Part of a small language model's weights: width 256, 397M tokens.
Each number is 128 + 32 x the weight over its row's rms, rounded and kept within 0 to 255. Layers, rows and columns count from 0. The size above them is the row's rms in percent of the matrix's.

# layer 5 MLP up, 704x256, rms 0.0457, rows 378-395, columns 128-255
size [104  98 102 107  88 101 115  92  96 100  89 106  99 109  89 101 112 105]
[[136 144 171  88 132 125 118 139  87 134 131 146 147 138 117 144  76 128 136 102 138 149  71 138 164 146 172 116 111 127 133 145  89 179 100 107 140  86 152 132  76 114 114 106 173 171 167 123 110  88 122 122 154 137 140 184 148 121 121 162 129 164  65 156 135 177 173 132 122 100 183 141  36  81 156 111 166 142  86  88 192  99 114 139 133  12 175  58 121 107 161 130 111  81 110  99 161 121 143 149 171 141 140 126  77 148 106  81  74  98 145 112 122 130 130 147 139 118 176 178 132 151  95 158 131 162 101 173]
 [106 102 151 144 144 115 109 158  87  89 148 144 201 165 152 155 180 185 147 192 187 120  97 117 180 114  46 111 154 165 101  66 130 114  94 130 102 150  85 104 173 180 139 146 122 167 168 120 119 175 159 113 161  91 131 100 115 149 149  95 141  66  28 101 162 108 128 143 136 116 123 208 193 121 133 124  56 150 113 133 130 114 101 147 125 153 105 179 144 110 146 140 109 136  89 107  75 122 163 120  85 106 132 173 122  94  83 139 131 151 160 177  99 100 113 116 115 111 125  94 122  83 143 149 125 162 195 136]
 [126 131  99 110 138 142 150 157 220 149 175 161 190  78  91 100 116 106 158 142 129 104 178 146 150  97 136 186 155  99 133 109  83  77 117 119 137 108 135  80 101  96 137  99 113 140 106  92 169 123 127 129 138 178 134 126 117  99 169 154 142 124  93 132 130 140 162 140 135 126  84 150 176 201 217 163 113 132 128  98  66 132 115  81 109  47  95 131 104 184 127 116 121 112 143 111 145 130  99 143  62 165  75 135 162  89 161 184 112  67  94 146 185 118 153  65 167 137 174  82 170  76 137 130 140 132 130 123]
 [169 174 136 106 148 147 110 154 121 128  53 119 146 171 151  85 152 104  30 123 139 162 112 111 162 134 109  93 102 117  87 147 115 117  87 192  95 184 170 123 166 129  77 146 125  75 172 100 158 139 146 149 138 188 115 167 124 144 123 140 186 113 147 139 125 103 128  81 116 109 170 139 105 132 180 124  82 102 113  58 162 202 193  93  95 128  77 176 103 148  93  80 112 110 109 135 105 149 107  93 161 171 147 101  79 136  92 142 147 116 182 136 164 144 125 112 131  64 158  90 122 113 109 124 157 123 162  94]
 [166 136  89 116 132  53  95 114 169 125 146 111 102 114  73  75 122 114 148 126 123 104  73 134 144 112 158  70 180 146 137 129 136 194  86 108 160 124 149 166 123 160 114 132 137 128 101 103 122 152 144  94 157  65  43 119 144 109 135 110 175 104 144  96 105 141 152 159 127 156 139 182 159 150 114 134 108 164 119  94 153 202  87 131 132 168 118 131 164 154 161 141 122  71 174 134 127  88 146 167 149 185 118 144 114 120 174 135  81  93  79 130 134 140 152 174 170  99 191 170 122 179 107 116  90 162 126 143]
 [154 112 167 141 107 110 156 162  83 122  73 124 124 137 184  74 142 100 119 136  99 148 179 157 128 158 150  78 166 175 121 122 116 115 131 132 164 107 120 102 160  92  69 112  82 118 159 134 153 104 118  44 165 142 172 115 154 143 130 137  57 164 144 126 119 149 128  57 159  98 173 174 172  99 172 164 149 102  51  98 154 173 126 140 111 128 134 139 127 148  78 110  89 125 137  85 143  96  98 107  91  82 116  70 117 127 138 167 140 140 100 179  66 195 111 168 125  93  98  68 139  99 172 124 103  91 123  89]
 [133 109 148 117 122 219 185 141  85 101 121 137 146 129 136 118 107 139 166 131 133 132  77 117 148 117 137 160  89  84 133 203 104 195 136 124 150  99 156 121 157 157 105  68 118 152 148 117 168 140 105 190 110 131 177 142 113 115 104 119 144 106 129 104 139 118 167 149 101 108 140 146 128 130 115  79  95 178 131 128 178 195 126 133  70 127 176 126 126 172 189 109 126 195  77 103  75 151 103  65 111 135 123 121 108  77 115 125 101 124 131 117 155 154 162 203 110 168 157  93 139 135 118 146 155  80 122  98]
 [133 215 146 106  81 137 121 144  82 167 120 112 113  85 168 169 129 129 166 117 114 106 163 147 140 169 118 141  72 127 114 147 141  90  95 145  65 180 157 141 162 120 110  98 177 139 174 167 118 133 114 113 184 144 134 124 169 120 134 171 154 120 120 154  91  45 149 218 136 107 141 142 122 150 129 171 167  98 136 101 156 116 145 108 121 116 157  73 113  78 132 117 139 140  98  75 101 166 164 178 131 147 117  97 129 178  53  85  95 107 187 148 119 136  91 143 146 102 169  97 126  98 100  87 129 128  73 150]
 [ 68  99 172 131  87 170 193 127 123 122 166 142 171 157 156  57 141 132 117 169 153  56  77 143 135 168 133 153 144 140 139 149 141  98 149 124 173 109 120 108 131 123 141 160 118 105 123 172 111  80 102 115 130 126 108 199 106  82 107 171 107 106 110 101  76 116 124 144  46 141 148 124 183 101  74 145 145 210  95 147 100 102 102 164 100 151 144  96 137 203 116 125 141 117 109 183 147  87  67 174 109 149 139 152  70  20  93  59 123  99 138 138  89  79 135 138 108 114 112 217  97 151 118 107 124 117  92 123]
 [142 208 132 117 153 157 145 119 143 137  92 201 111 106 110 161 140  89 110 122 119 109 102  94 180 114 178 107 111 141 123  74 126 162  97 112 136 110 181 117 195 130  93 118 125 151 120  86 133  69  97 117 147 171  99 191  97 161 143 113  69 100 159 100 177 150 111 102  77 106  96 114 119 149 193 126 120 101  99 118 117  95 111 152 168 149 101 140 152 148 134  99 142 133  87 180 109 155 114  93 146 108 137 134 164 115 157 108  83 128 176  98  84  93  67 122 145 111 138 158 116 131  96 144 128 121 131 224]
 [150 151 109 122 141 141 122 129 202 127  99 175 146 123 128  75 131 150 122 129 142 112 114  90 120 149 115  96  98 172  72 136 101 154  67 121 197 102 148 131 125  76 183 162 114 146 122 129 108 153 145  91 164 143 146 158  70 129  63 135 206 111 134 106 152 141 154  85 140  66 113  54 146 108  90  98 152 107 113  88 200 125 112 173  94  91  91 157 107 111 121 129 157 182  64 137 164 115 184 112 167 141 152 137 146  84 153  75  86 147 132 125 147 135 124 128 159 105 106  79  67 105 144 138 147 135 148 114]
 [116 103 131 138 135 125 147 184  86 150 127 140 126 173 119 129 112 103 135 197 102  84  98  77 155 118 211  70 138 115 169 138 122 174 147  92 108 123  98 140 146  83 163 116 134 145 104 144 136 129 149 105 152 151 126 118  85 110 147 173 184 114  82 165 139 122 140 135 106 168 152 139 136 100 159 104 175 124  61 142 120 137  90 126  98 120 131 122  87 119 131 199 157 131 119 147 112 110 138 135 163 131 147 103  68 106  66 126 112  92 130 128 152 148 133  59 117 135  96  96 114 134 153  95  94 146 104 142]
 [124 143 173 149 108 168 176 127 151  91 113 141  47 106 122  28 143 160 116 113  87  69  97 156  89 136  78 146 159 133  78 150 169 146 193 109 103 209 152 130  92 136 163  88  96 109 138 111 185 119 168 153 113 188 125  85 131  99 139 163 112 123 126 143 137 142 102 107  99  89 118  89  81  79 186 129  62 122  85 159 105  52  89 163 153 166 120 141 176 176  76 129  89 101 128 155 127 129 144 104  89  95 128 149 112 129 172 111 133 129 101 103 168  93 174 166  83 110 163 113 157 165 189 136  76 141 128 107]
 [135 129 131  83 170 131 127  90 116  74  84 116 162 179 124 123 131 141 137 129 175 134  54 157 129 143  87 139 164 135 104 155 142 131 112 174 141 131  96 115 143  76 101 146 149 159 124 134 118 136 105  88 117 132 135 139 122 214  97  52  52 120 140  98 159 130 131 155 117 141 134 130 101  91  96 179 155 158  94 122 168 132 154  92 139 117 163 147 148 126 101 137 160 139 120 143 165 104 118  91 142 148 174 126 150 111 126  94 134  99 175 133 133  97  84 182  91 141 129 108 173 138 100  91 163 108  96  89]
 [110  64 118 158 160 146 100 177 105 168 120 121 127 103 153 119 136 132 128 188 148 110 100 143  83 159  68  92 171  75 133 100  70 122 157 153 165 169  89 120 141 144 137 110 160 149 102 136 155 163 132 115 132 131 128 154  89 119 104 125 128  48 178 107 108 119 136 147 111 100 149  74 104  74  81 148  81 123 177 153 155 148  57 118 105 142  78  77 137 144  79 159 134 164 183 164 124  85 148  93 144 130 100 115 103  69  93  78  95 116 134 149  80 162  98 125 144 149 114 137 138 135 159 114 120 156  94 166]
 [109 184 168  61  99 162 129 121 167 136 137 211 196 150 160 107 136 128 104 202 121 139 126 155  92 171 102 116 132 141 131 134 139 106 163  85  91 132 119 110 160 140 146 148 159 137 177 177  99 152 142  71 113 170 148  79 131 112 107 111 137  86 140 118 127 103  83  84 142  95 128 105 174 158 129  74  35 126 157 151 113 164  90  75 118 152  96 142 162 139 124 132 190 107 117 105 150 140 149 225 140  29 110 139 144 140  86 114 161 133 136 113 179 198 121 143 154 150  87 163 137 132 135 139 153 124 137 140]
 [102 175 101 131  83 113 131  99 142 140 118  70 109 174 119 112 111 122 101 154 137 100 108 115 110 162 137 174 115 150 176  80 114 191 159 102 131 144 109 163 158 155 154 148 136 102 168 131 114 182 134  98 108  98 117 115  92 100 128  98 170 100  72 139 113 162 147 131 158 146 125 141 142 162 130 130 120 151 140 150 124 170 102 143  68 137 127  93 145 151 184 123 196 121 116 119  88 105 127 171 113 110 121 170 130  88 186 161  91 154  64  84  73  57 183 148 186 146 147 142  96 135   6 124 117 200  96  54]
 [133  68 169 172 109  96 127 140 113 131  93 112 140 106 150 135 139  95 108  89 110  66 183 186  83  95 121 146 111 114 144 126 202 112 170 132  84 147 148  87 148  93  54 104 130 152  84 135  94  91 179  74  89 126 113 162 123  75  86 123 118 126  77 109 115  89 141  96 132 151 153  78 114 133 158 104 140 174 136 120  85  85 116 152 186 145 169 120 109 205  79 121  94 147 139 141  78 141 130 151  77 161 114  27 169 120 115 134 151  81 118 150 136 120 116 114 160 154 167 141 113  88 173 108  95 105 229 162]]
# layer 5 MLP down (transposed), 704x256, rms 0.0444, rows 378-395, columns 128-255
size [108 100 100 108  98 103 113  94  98 103  86 109 103 110  82 102 111 107]
[[178 144 118 130 159 126 112 140 115 112 162 148 136 118 143  82 114 160 189 142 118 105 174 145 118 152 122 154 138 109 184  86 141 130  98 119 132 116 126 117 110 136 171  69 148 179  96 139 143 113 183 158  75 123 125 109  91 129 174 131 165 158 133  73 129  64 117  95  94 128 110 150 160 126 116 177 106 105 108  87 126 173  49  66 132  63 133 111 114 145 140 133 125 119 132 131  95 137 163 123 119 162 103  99 145 106  94 123 119  92  91 151  43 117  97 113 200 156  84 105 132 203 167 134 123 104 127  68]
 [ 91 129 198  87 149 140 132  74 137 115 138 149 127 194 103 131 129 141 165 119 117 151  99 109 147  79 119 149  86 131 177 180 105 157 107 116 156  78 141 110 114 116 107 114  74 138 105 129 170 134 130 143 139 190 137 152 174 180 120 158 131 122 181 108  98 230 108 148 173 147 154 145 164 105 103 115 136 128  84 106 148  83 111 120  98  76 136 160 156 114 148 110 157 121 150  45 118 120 145 112  84  86 155  91  77 116 172 110  72  66 117 110 140 149  92 109 136 151 155 159 204 156 102  94 140 154 142 167]
 [178 131 122 136 130 157 172 142 154 160 158 124 155  33 155 120  94 129 104 157 111 143 133 124  87 202  71 159 102 140 104 127 137  58  86 128 107 108  71 133 117  97 176 116 122  78 144 155 117 177 131 100 138 130 149 136 134 249 142 187 111 120 119  97  64 147 173 117 103 128 158 136 168 115 157 103 144 155 126  99  95 157 148 129 163 165 115 115 119 150 149 139 130 146 150 117 111 182 160 184 142 145 192 113 138  94 114 144 122 152 145 104 187 191 117 142 162 144 138 118 159 194 119 149 124 158 146 110]
 [101  69 157 134 119 151 125 155  88 187 130  97 159 103  59 125  70 130 129 142 161  90 151 135 182  64  89  90 103  71 137 119 102 114  84 147  76 112 155  86 172 151 110 137 203 151 201 145 152 103  57 115 103  83 119 114 167 121  95 128 162 194 136 119 112 120 108  93 130 166  90 118 112 138 119 144 180 139  79 155 116 101 176 145 151  93 137 200 115 110  52 117 149 124 148  93 126  83 123 136 148 149 125 143 125  94 139 127 148 187 100 179 102 126 135 138 105 156 154 135  74 156 163 162 127 141 159 184]
 [ 95 115 112 130 107  94  85 131 104 116 106 129 125  94  75 106  74 129 136 110 106  85  66 159 126 145 108  82 141 167 134 156 172 153 129 147 142  70 125 125 103 143 128 105 186 169 129 151  59  86 146 157 158  83 124 121 164 117 129 191 162 155 135 178 112  40 116 119 168 160 152 100 172 102 138 125 128 130 157 102 126 117 137 114 149 136 146 113 152 155 159 127  93 155 124 143  99  44 135 140 126 151 155 134 101 201 131 111  55  80 105 149 161 149  95 125 187  93 169 150 111 138 107 126 104 154 154 125]
 [164 130 112 133 125 132 110 148 124  98  92 100  80 130 117 156 116 142  96  62 166 126 136 152 139 168 157 171 164  66 105 125 169 110 124 168 132 147 183 148 148 165 124 146  75 180 140 106 157 119 114 134 111 191 104 138 161 157 106 173 113 136 137 128 129  99 131 119 138  47 118  93 116 139 127 155 112 135 145 172 119 113 137 120  69  61 175 159 117 147 141 101  69 120 130  93 112 143 110 141 120 121  93 115 135 156 131 139 164 133 131 182  95 214 152 131 117  51  73 117 174 128 173 158 105 153 157 124]
 [109 131 118 135 139 142 148 124 153 135 146 104 111 112 118 134 141 187 130 139 205 154  98  93  93 132 112 158 105  75  80 165 106 165  96 145 101 156 152 157 106 155 109  94 159 161 110 140 145 113  89 184 119 113 122 143 124 151 182 116 108 152 133 102 127  98 120 120 139 196 119 166 130 149 125  52 133 235 143  91 126 182 130 130 126 163 143 148 100 163 149 129 139 141 116 155 114 139 133 122 120  97 128  55 160 167 182 101 169 197 100 106 150 194 164  76 124 172 131  83 149  96  95 165 170  91 149 116]
 [227 127 103 156 178 154  93 112 136 184 156 160  67 152 159 163 125 156 119 105  92 142  36 164 129 116  81 105 147 107 123  57 129 160 108 108  61 148  99 114 141 124 138 108 136  86 123 126 113 143 149 154 166 150 106 186 106 109 202 115 144 118 133 124 136 140 149 141 129 113 121 151 136  75 104 156 194 134 127  88 147  98  93 118 154 119 127  89  92  89 105 104 144 149 102 155 132 152 182 109 119 118  85 106 135 160 126 112  59  95 109 141  72 118  92  93 168 125  42 121 114 137 119 106 164 111  83 184]
 [145  80  47  89  68 105 131 153 150 175 141 102 103 157 112 145 102 173 108 172 120 160 132 113  97  89 177 173  89 110 160  83 133 104 147 111  32 156 126 162 122 146 138 121 148 105 128 117  91 130  75 133 150 181 107 132 169 100  93  96 181 120 137 183 122 151 108 126  91 135  96  72  58 173 132 172 157  61 165 139 131  75 158 132  97 101 110 154 134 124 103 130 144 143 103 107 115 122 104  69 148 120 137 186 134 151 177 114 131 130 129 155 136 133 126  87 112  95 112 104 161  91 142 143 120 111 155  85]
 [126  90 105 125  97  78 163 117 116 116 187 111 120 105 175 130  80 110 172  90 108 123 164  73  99 102 101 106 211  81 156 126 111 135 107 179 145 151 146 103 134  44 112  97  88 101 144 148 142  76 164 137 202  41  79 101  78  95 105 154  78  99 110 165 147 136 109 106 132  98 165 110 130  83 138  87 127 182 118  90 170 139 158 152 110 119 136 114 123 175 149  97 133 161 146 123 132 125  76 129 179 168  82 127 186 111 125 128 126 165 109 145 113 112 125 129 152  91 129 100 103 103 100 109 164 164 199 137]
 [147  51 132 165 167 106 129 115 121 178 178  91 141 136 174 118 175  74 148 127 163 126 136  82 149 120 106 137 119 102 144 165  92  84  73 142  48  79  58 128 122  53 127  77 110 134  72 181 126 164 128  94  87 110  77 134  98 151 130 164  88 139 125 129 157  82  94 116 117 155 106 168 151  87 172 117 168 103 123  97 181  91 163 184 111 142 161 127 117 113 108 105  70 128 132 141  98 156 130 126 131 116  83 167 134 166 130 149 160 155 173 142 164 140 104 117  92 141 169 116 128  87 129 130 118 113 103  81]
 [111 137 134 157 115 148 122 103 134 119 117 144  96 113 100 122 102 126 149 157 130  91  91 134 102  93 191 138 147 128  94 120 119  95 128 109 163 148 200  78  95 136 110 157 133 149 136 124 161 152  93 144 138 117  76 139 170 136 110  82 146 160 134 128 160 152 141 125 179 176 130 114 139 136 123  69 151 197 113 142  56 163 138  80  83 102 168  92 188 119 124 176 131 143 157 117 153  71  90  93  95  87  88 157 228 171 161 144 134  78 132 131  98 148  76 108 161  76 135  97  94 140 168 163 178 112 205 160]
 [137 172 139 138 106 105 110  99 120  72 112 134  61 105 135 131 139 161 132 101 123 128  90 126 158 133 133 131 132 134 116 142 134 129 167 154  98 104 137 130 157 137  87 215 159 106 114 109 136 151 132  87 150 167 103 141 123 121 182  87  84 156 151  86  92 121  91 142 193 122 165  85 139 138 137 136 142 168 131 126 154 171 165 133 158 160 148 181 135  55 114 159 160  98 131 147 134 104  91 123 196 156 147 139 124 138  75 112 128 129 173 133  73  82 111 166 155 152 127 157 108 123 111 144 104  92  94 116]
 [123 150 102  98 116  87 105 161 164 141 130 104  87 137 107 148 125 123 128 149 104 168 148 151 103 106 146 117  93 117 146  88 112 116 132 121 130 113 146 141 123 114 165  58  88 144 153 112 151 103 113  93 154  98 119 140 171 121 169 170 138 155 103 199  82 129 132 124  90  79 118 148 139 175 157  89 129 124 131 155 113 114 124 128  81 194 160 147 104 124 138 134 112 113 126  94 130 152 132 116 180  84 175 163 146 158  66 214 142 199  84  75 148  96 117 101 152 109 122  78  87 128 134 118 124 171 135 168]
 [127 140 200  91 143 211 104 128 146 181 126  90 109 159 131 171 184  76 139 111  92 116  86 117 103 133 124 159 135 105 171 141 110 141 157  45 143  64  69 142 181 152 142  96 114 163  93 124 116 129  92 129 101 116  94  98 147 128 186 183  98 167 113 114 127 138 122 116 170 143 102 126 151 165 130 178  98  71  78 118 129 121 111 115 141  65 187 107 128 135 120 105 115  75  80 145 129 134 134 154 163 110  71 171 149 111 183 108  82 150  62 144 142  77 149 131 127 122 108 151 132 119 173 178 153 131  47 144]
 [124 132 153 113 112 170 166 124 105 103 145 116 113 112 167  90 143  98  92 117 115 109 126 108 127 118 145 175 143 118 107 146 117 192 130  84 121 119 141 143 128  86 122 139  87 160 174 137 139 200 146 142 160 105  97 179  81 143 110  86 154  92 147  80 147 106  80 150 184 118 148 150 136 100 145 144  79  89 155 128 166 127 149 125 117 189 111 123 163 128 161 133 169 129  75 105 156 108  95  87  91 138 154 112 124 139  69 150 166 128 180  92 198  94 114 126 151 118 116 155 134 117 120 121 107 121  82 136]
 [ 76 114 105 107 136 108 123 136 136 128  82 122 154 164 150 115  76  81 138 157  99 113 161 147 129 175 137 189 110 105 153 133  92 196  96  92 189 125 162 133 125 167 162 138  95 165 137 113 115 143 103 141  97 115  48  77 105 115 158  97 118  89 129 176 129  88 141 119 125 126 152 166 130 127 128 124 119 121 105 144 161 156 120 150  97  92 123 161 132 164 110 150 117  79 143 125 128  97 192 124 126 158 105  88  51 101 120 138 157  84 129 112 105 129 216 120 154 181 111 124 182  92 117 168  84 111 139 143]
 [138 131 102 111 153 152 133 167 141 112 145 101 140 151 129 132 145  77 101 178 128 152  66 131 102 125 130  93  98 143 129 144  97 154 110  95 156 143 170 156 103 152 137 108  94 129 141 137 202 150 115 109  76 121 105 108 158 104 110 165 137  96 142 123 152 169 140  91 127 110 124 163 128 100 121 178  80  55 167  61 138 161 166 126  53  65 129 153 159 138 127 112  69 138 104 149  49 148  80 156 183 138 106 120  83  74 181 116  70  85 152 152 104 140 139 146 177 134 108 160 134 138 136 144 148 140  78 108]]
# layer 5 MLP gate, 704x256, rms 0.0476, rows 379-396, columns 128-255
size [ 99  95 104  96 101 108  87  94 106  81 108  98 117  81 101 119 107 104]
[[100 135 135  72 160  90 167 135 119 127 187 125 107 175 112  89  76 187 140 120 156 141 118 139 145 132  87 134 165 114 166 131 134 222 110 102 128 105  67 142 192 145 165 138  67 121 110 109 127 120 168  93  73  80  93 113 119 117 161  77 183 122  93 209 102 113 122 194 128 126 171 125 185 100 171 112  68 129  89 150 109 123 129 139 118 148 140 154 132  99 167 121 128 104 143 146 140  79 149 103 139 131 199  90 152 126  98 128 107 112  77 144 141  94 133 150 147 152 144 128 137 116 159 127 152 159 154 166]
 [142 143 128 145 184 145 123 108 175  99 131 132 111  74  88 136 110 139 166  65  52 153 157  85 119 109 111 104 114 129 163  71 163  83 176 138 131 106 124 136 152 153 133  55 100 124 121 143 145 133  99  71 206 143 135  74 141  83 185 154 141 106 137 162 171 107 139 124 154  88 100 118 143 133 118 130  52  89 122 113 113 169  91 110 136 106 131 136 106 190 104 123 105 109 106 133 109  94 116 187 135 131 166 107 110 121 134  94  60 115  55 129 130  94 197  92 124 117 131 104 119 128 159 110 121  97 137 126]
 [118 109 133 117  80 117 128 184  82 129  98 122 131 171 164 118 121 149 126 131 135 133  87 107 134 153 129 117 143 131 104  72 133  94 124  84 122 110 148 105 130 133 104 119 160 160  91 163 171 120 112 173 168 111 119  86 115 112 163  79 121 124 126 181  79  81 164 179 153  75 150 165  90 110  95 111  78 131 148  84 121 167 160 157 120 115 146 133 142 120  91  77 125  55 129 153 164 161 110 149 151 153 141 180  88 125  89 133 137  72 169 105 104  86 171 129 179  70  73 100 132  84  98 154 157  76 119 103]
 [118 103 137 144 116 194 136 125  28  95 144  89 133 138 214 179  75 116 174 134 142 169 138  78 126 133 125 132  66 159 101 131 191 114 173 118 110  98 100 120  86 127 185 125 120 135 155 124 116  91 160  91 123 127 134 112 151 136  73 115 127 186 102 171 180  77  91 116 111 105 113  70 118  97 116 158 107  71 134 163 152 106 135 173 191 117 124 139 144 129 139 107 115 152 108 110 138 141 104 138 133  63 126  64  92 144 114  89 157 122 183 118  59 130 133  94 125 146  48  83 124 145 179 122 106 141 102 109]
 [130 109 114 168  83 146 187 133 133 106 166 154 142 133 168 161 121 135 129 173 140 168 104  87 186 134 138 178 119 135 104 100  74 110 145 119 154 141 101 128  43 114  78 169 146 116 153  94 134  91  95 159  73 112  71 114 141 188 125  79 114 129 136 100  49  73 109 176 155 175  63  89 133 136  72 113 153 101 177 150 173 152 161 168 155 153  96 153 132 107 155 129 128 126 156 157 164 146 118 132 120 119 168 143 112 150 132 185 177 116 118 139 162 135 170 103 124 137 119 164 108 155  80  94 118 114 119 115]
 [138 121 101 158 160 127 118 151 122 127 181  33 127 134 146 119  86 108  93 111 173 100 154 128  69 154 125 143  83 152 142 128 115 147 127 166 145 159 144 106  95  94 189 164 168 141 164 174 154 190 132 118 163 143  99 122 127  91  92 124 124 139 107 161  75 143 159 228 110 151 154 132  69 127 128 178 106 111 128 110 139 154 113 191 123 108 166 136 177 129  80 171 118 132 101 105 113 141 118 133  79 177 144 120 123  95 174  94 187 128  81  90  75 106 126 121  86 112 134 185 114 197 206 165 103 139 154  82]
 [132 110 129 114 123 130 146 186 142  79 111  68 136 136 145 112 139 105  72 140 112 150 149 172 142 150 122 150  92  88 158 173 110 103  72 117 129 124  81 122 124 134 115 131 140  94 155  88 120 183 126 135 164  97  93  54 136 181 138 143  78  88  85 109 119 122 122 161  97  95 158 172 135 190  71 145 138 184  87 133 149 160 153 156 148 115 146  99 132 145 117  58 109 124 195  99  97 138 111  83 128  88 106 136  58  78 150  57 118 136 115 131  99 132 151 150 141 120 104 119 153 166 169 149 105 145  96 137]
 [ 88 170 107 161 181 157  98 175 159 142 102 161 143  62 113 143 123  80 123 187  81 115 194 101 148 146 153  96  70  83  88 133 122  87 143 180  97 168 115 146  89  65 141  94 127 154 122 151  53 114 102 121 149 121  90 145 115 133 140 115  97 162 122  91 112 127 126 143 159 104 146  61 164 130 128 116 103 102  88 161 142 140 121 193  93 194 101 144  87 136 118 153 132  34 159 100 132 122 128 137 108  96 124 142 111 168 146 154 187 105  99 148 141 151  83 103 134  82  93 112  83 142 139 130 155  95 143 101]
 [115  86 116 145 145 171 157  53 122 102 141 153 107 133 154 170 164 113 115 209  75 142 117 158 131 117 110 128 150 112 100 161 165 152 158  80 141 124 117 139 162 136 196  96 159 137 170 115 140 151 103 101 136 145 127  56 121 169 163 105 134  86 127 133  81 125  75 126 119 127  98  94 147 188 169 142 121  77 102 138 134 128 141 111 113 143 145 198 129 198 153 130 113  95 135 161 137 130 120 117  94 129  67 138 151 144  85 128 172 125 123 128 129 151 157 166 107 153 172 192  78 101 124  52 112 117 150 125]
 [ 96 106  85 166 134  57 132  86 136 145 134  87 119 106 175 163 124  97 103 187 151  62 151 109 125 142 136 138  82 103 164 150 121 140 144 123  82 108 116 169 118 132 148 162 117 158 150 129 144 122 189 165 109 119 119 127 125 129 130  95 143  77 111 161 135  99 146 116  71  74 137 163  65 197 199 124 162 141 150 112 170 103 131  79  71 127 150 136 142 123  95 168  96 168  87 116 139 110 149 111 178 163 161  47 122 110 120  81 130 167  91 130  80 129 119  96 145 140 113 157 161 103  75 129 105 179 111 161]
 [130  75 181 137 166 143 104 143 106  75  86 157 156 123 129 151 126 161 113 148 129 178 149 128 143 160 106 131  86 168 129  92 141 106 121 153 114 127 120  75 110 178 139 111  79 160  92  63 130 117 191 135  80 102 114 120 156 151 172 147 150 127 124  97 134  97 125 121 170 135 152 142 151 104 137  79 143 125  81  66 171 103  88 159 159 108  96 104 120 134 131 106 122  79  73 127 101 121 127  76 139 110 161 104 148  96 162  93  47  81 150 104 124 149 111 159 170 128  86 107 105 121  80 121 158 187 116 124]
 [ 91 125 157 163 112  66 131 135  97 110 142 189 127 146 154 128 142  66 139 140  92 118  90  71 134 172 113  98 121 135 103 171 119 130  86 121 144 120 143 105 148 142 190 101  79  92 115  60 135 159 151  87 104  99 174 104 127 154 190 133 117 123 112 179 117 138 108 142 135 149 116 119 194 124 123 116  83 125  79 128 178 131 109 133 180 122 145 154 153 160 111 143  78 104  94 155 112 123  63 146 129 131 121 147  89 124 156 113  96 104 131 129 104  75 175  98 180 118 125  79 138 115 127 173 146  82 172 151]
 [132 110  58  93 117  97 112 174 102 132 139  84  57 135  74 123 117 124 192 157 124 154 174 169  80  58 139 128  89  98 120 127  63 116 113 114 112  95 136 168 127 143 162 137  56 156 126 133  63 140 152 112 146 104 134 136 162 124 190 149 113 150 119 183 135 194 142 143 151 102 109  89 141 156 111 106 121  83  78 178 128 110 127 135  73 146  64 181 147 139 146 174 119 119 156  96  86 100 125 105 152  86  82 153 144 211  60 150 123 161  49 140 169 126 136 112 121 122 163 103 135 129 161 137 124 121 156 175]
 [140 124 149 133 136  90 180 140 143 184 169 125 153  78 162 131 121 128 130 107 144 152 142 117  86 117 129 163 137 160  88  77 126 161 144 104 201  42 140 157 171 138 125  89 113 137 110  97 103 177 159 165  95 123  90 129 141 164 119 122 136 194  98 146 139 144 157  84 108 151 162 115 117  82 109 103 160 107 149 106 101 105 127  89 133 156 137 176 104 110  78  95 123 132 106 125 141 127 146 182 137 124 127 105  70 115 149 147 159  81  84 131 156 120  85 119 164 137 135 179 130 131 167 164 122  83  94 146]
 [ 89 158 154 147 136 130 115  46 105 184 147  94 116  86 101 116 120 107 163  70 133  84 119  65 137 130 135 127 104  90 157 117 137  96 144 111 117 128 110 119 141 119 128 167 159 129 142 129 119 110 109 105 111 128 126 114 137 105 153 170 115 113 148  94 111  46  87  93 116 161 186 156 137 221  43  93  87 141 112  85 103 190  96 103 139 184  94 131 124 102 172 124 103  27 151 100 118 147 104 108 131  82 188 111 144 135  96 122 134 164 123 113 153 175 158 112 143 146  91 129  97 122  77 105 122 181 105 102]
 [169 148 155  77 113 133 109 172  93 111 165 103 147 149 103 117  88  34 141 150  93 124 163 154 150 174 163 137 102 140 158  91  85 206 138 134 202 124 135 151 114 160 129 153 120 162 184 222 104 161 154 154 168 146  79  97 144 149 107 165 127  84 116  97 155  95 118 153  98 227 130 168 138 183 134  56 174 117  70 194 167 119 145 161  94 165 126 134 140 142 119  78 116 104 120 138 185 156  92 169 116  90 141  99 118  82  99 152 118  98 103 142 110 117 143  92 136 121  86 107  99 136 139 152 132 174  97  99]
 [111 147 171 112 107 104 131 151  77 132  68  95 145 138 126 202 166 103 172 121 148  90 132 126  68 116  90 123 129 150 144  95 150 150 131 124 104  85 110 118 156  51  71 143  96 134 149  97 112  78 143 103 142 165 111 115 103  89 107 146 149 120 146 132  87 145 161  77 137  86 114 129 116 139 119 104 157 117  96 119 126 110 151 137 119 104 125 153 119 179 115 110 130 143 100  80 109 138  83 119  46  96 109  89  87 143 140  64 157 151 168 131 155 157 141 102  72 152 197 158 125 120 120  64 128  95 160 156]
 [102 135 159 115 152  78 122 122  89  97 137 128 159 115  91 168 131 117 129 136 187  90 104 174  72 187  72 122 138 123 131 134 119 118 161 200 164 152 132 118 157 149 137 113 122 133 113 180 127  89 151 117 101 114  75  98 114 161  53  82 123 112 100 152  94 151 113 174 137 128 113 122 131 134 144 148 109  97 128 149 142 138 133 151  88 113 109 113 167 139 141 112 101 143 153 162 171  83 131 141 125 134 140 206 107  66 172 130 101 106 152  79 175  94 212 116 142  60  91 174 104 129 140 110 146 160  61 123]]